Weights of a small transformer language model: 2 heads of 64 (1 for keys and values), MLP 640 GELU.
Each number is 50 + 10 x the weight over its row's rms, rounded and kept within 0 to 99. Layers, rows and columns count from 0. The size before them is the row's rms in percent of the matrix's.

# down: layer 5 MLP down (transposed), 640x160, rms 0.108, rows 89-97, columns 80-159
# up: layer 5 MLP up, 640x160, rms 0.211, rows 90-97, columns 80-159
down89 090:37 56 44 59 61 49 42 49 63 47 43 36 44 39 50 76 45 46 44 43 61 64 52 56 50 42 44 54 52 56 57 40 36 63 53 70 48 59 44 41 63 46 46 49 59 29 51 58 50 62 50 51 66 66 44 57 55 50 45 39 83 27 45 52 60 32 50 38 59 59 61 34 62 60 41 55 43 51 61 46
up90 100:47 40 56 61 61 50 44 43 53 40 53 46 51 61 56 51 75 31 59 47 43 42 57 45 40 55 57 36 41 71 58 43 39 44 35 52 43 58 49 43 65 41 51 63 56 46 55 60 44 31 66 52 49 39 43 63 62 49 47 45 67 50 53 39 64 40 36 64 63 51 48 48 52 55 59 55 29 45 46 40
down90 097:37 41 52 41 54 59 61 55 47 42 37 48 38 55 59 55 56 31 54 34 62 60 55 35 33 58 67 53 63 40 55 30 53 62 62 59 48 37 34 39 54 59 53 42 48 50 51 84 45 53 49 45 54 61 23 50 58 65 52 57 60 48 47 61 57 42 50 55 51 39 39 46 53 61 40 53 40 53 50 45
up91 101:47 51 57 42 71 46 65 47 41 42 37 53 50 64 48 57 53 55 49 57 36 53 41 67 40 44 37 57 68 49 37 39 48 42 58 64 38 60 42 61 61 47 38 57 57 33 44 51 52 44 55 50 55 35 37 43 52 51 52 54 36 47 56 39 42 44 52 53 39 58 49 61 56 48 55 63 54 54 68 44
down91 100:65 40 53 61 47 55 23 44 54 56 63 53 44 44 42 40 35 46 58 52 46 54 64 45 65 41 52 74 34 51 69 52 62 73 45 25 68 51 63 49 62 43 53 46 41 54 58 41 51 35 54 34 61 63 48 48 47 57 39 45 59 39 59 62 57 48 49 44 49 38 39 51 46 47 50 45 46 48 48 57
up92 097:68 59 57 58 57 51 54 51 50 45 49 46 53 44 60 53 44 49 51 47 53 67 61 36 47 27 54 45 54 59 36 64 54 71 33 46 48 60 55 46 43 47 57 48 47 41 42 53 56 52 54 51 65 46 59 55 51 42 67 36 43 59 54 48 60 60 55 71 53 33 40 48 58 52 42 52 43 64 64 47
down92 110:49 32 60 50 47 55 58 56 47 53 52 40 44 44 61 50 37 50 66 45 58 54 63 47 55 76 56 53 40 35 62 60 53 50 50 60 72 43 38 55 69 40 48 38 66 50 53 44 48 41 49 27 41 51 50 56 43 38 44 43 39 61 55 55 42 46 55 66 56 59 38 37 32 42 56 60 60 45 48 53
up93 090:67 56 44 47 32 35 48 46 44 51 54 45 48 75 49 62 44 55 59 38 54 50 43 53 46 58 55 32 55 64 42 50 51 47 45 40 61 66 64 46 32 38 49 54 39 63 44 58 30 47 47 47 46 32 30 63 53 46 48 63 53 43 59 18 43 48 43 46 39 60 45 29 67 47 59 58 36 56 71 60
down93 094:27 45 53 46 45 63 52 40 48 48 55 51 39 32 51 45 46 60 61 48 29 58 46 48 46 58 33 58 48 55 58 60 46 58 58 53 44 51 33 48 43 60 34 35 49 55 51 55 43 53 47 56 26 43 57 49 43 43 60 58 55 56 66 76 51 36 55 44 50 66 51 60 52 44 33 39 49 47 32 37
up94 101:51 52 54 47 65 41 64 52 28 48 51 41 54 50 48 60 56 53 50 53 59 51 56 66 59 81 26 46 51 40 55 32 52 40 51 56 59 45 63 66 47 61 62 51 46 34 65 61 27 51 52 53 48 46 59 40 44 43 55 46 60 49 49 44 32 64 34 40 57 60 49 35 47 46 58 34 43 54 29 56
down94 096:68 60 60 48 23 63 18 52 49 43 50 49 48 65 53 40 60 47 40 46 43 38 46 43 45 47 39 57 54 66 47 39 51 62 46 53 45 41 40 61 47 46 34 47 46 43 51 63 46 61 38 52 46 79 30 64 43 50 33 48 39 53 42 69 52 57 47 68 47 45 45 45 60 72 40 60 50 62 64 39
up95 102:36 63 41 30 38 48 58 63 52 60 62 33 55 40 44 49 59 51 60 46 56 50 50 43 67 42 49 57 46 57 42 60 41 55 49 49 49 47 40 37 45 30 45 49 46 46 40 64 58 42 53 65 60 60 55 59 46 37 62 43 68 43 41 68 66 56 39 49 60 43 79 49 56 50 52 35 37 60 58 45
down95 107:53 49 42 67 40 62 46 32 55 45 41 48 41 68 38 47 49 64 47 50 48 33 46 61 60 54 52 33 66 34 59 83 65 50 64 40 56 50 50 34 54 49 40 47 47 44 48 49 47 66 55 40 52 57 33 65 59 50 42 49 53 59 34 43 46 52 46 60 59 35 54 40 37 48 36 44 52 44 57 30
up96 103:56 52 35 52 31 59 51 46 43 57 65 60 46 46 44 60 44 55 53 57 51 68 68 43 56 44 46 43 61 50 39 80 66 61 55 49 63 45 66 54 40 71 73 49 48 49 36 55 58 55 53 43 47 41 45 40 49 60 27 48 54 54 44 60 51 56 35 28 41 40 58 48 48 62 43 59 45 43 32 52
down96 108:57 55 49 47 49 51 50 44 42 47 56 50 47 71 51 61 54 44 44 76 55 70 60 63 71 53 47 48 52 35 47 50 38 38 46 67 54 57 51 42 47 72 38 46 53 44 39 61 55 49 75 49 48 48 52 54 57 40 44 26 62 61 53 28 47 42 48 41 42 44 52 46 53 49 49 34 44 54 46 40
up97 097:56 57 52 47 42 40 45 59 54 59 48 53 54 38 58 32 49 39 49 42 54 58 54 53 52 43 48 42 43 59 39 50 67 46 52 47 28 67 39 65 49 44 44 43 52 59 56 33 48 53 44 29 55 56 39 44 56 68 59 59 54 45 47 62 59 68 47 64 50 50 52 57 46 41 52 65 39 49 38 60
down97 103:42 47 54 62 70 47 60 37 59 48 52 50 36 40 68 38 63 37 49 60 62 52 48 47 57 43 44 59 42 40 54 69 57 60 62 52 34 42 44 45 49 63 43 70 36 55 47 52 55 40 36 48 50 75 54 47 33 51 52 49 41 53 45 47 43 40 48 53 54 83 49 54 49 49 58 51 45 36 50 62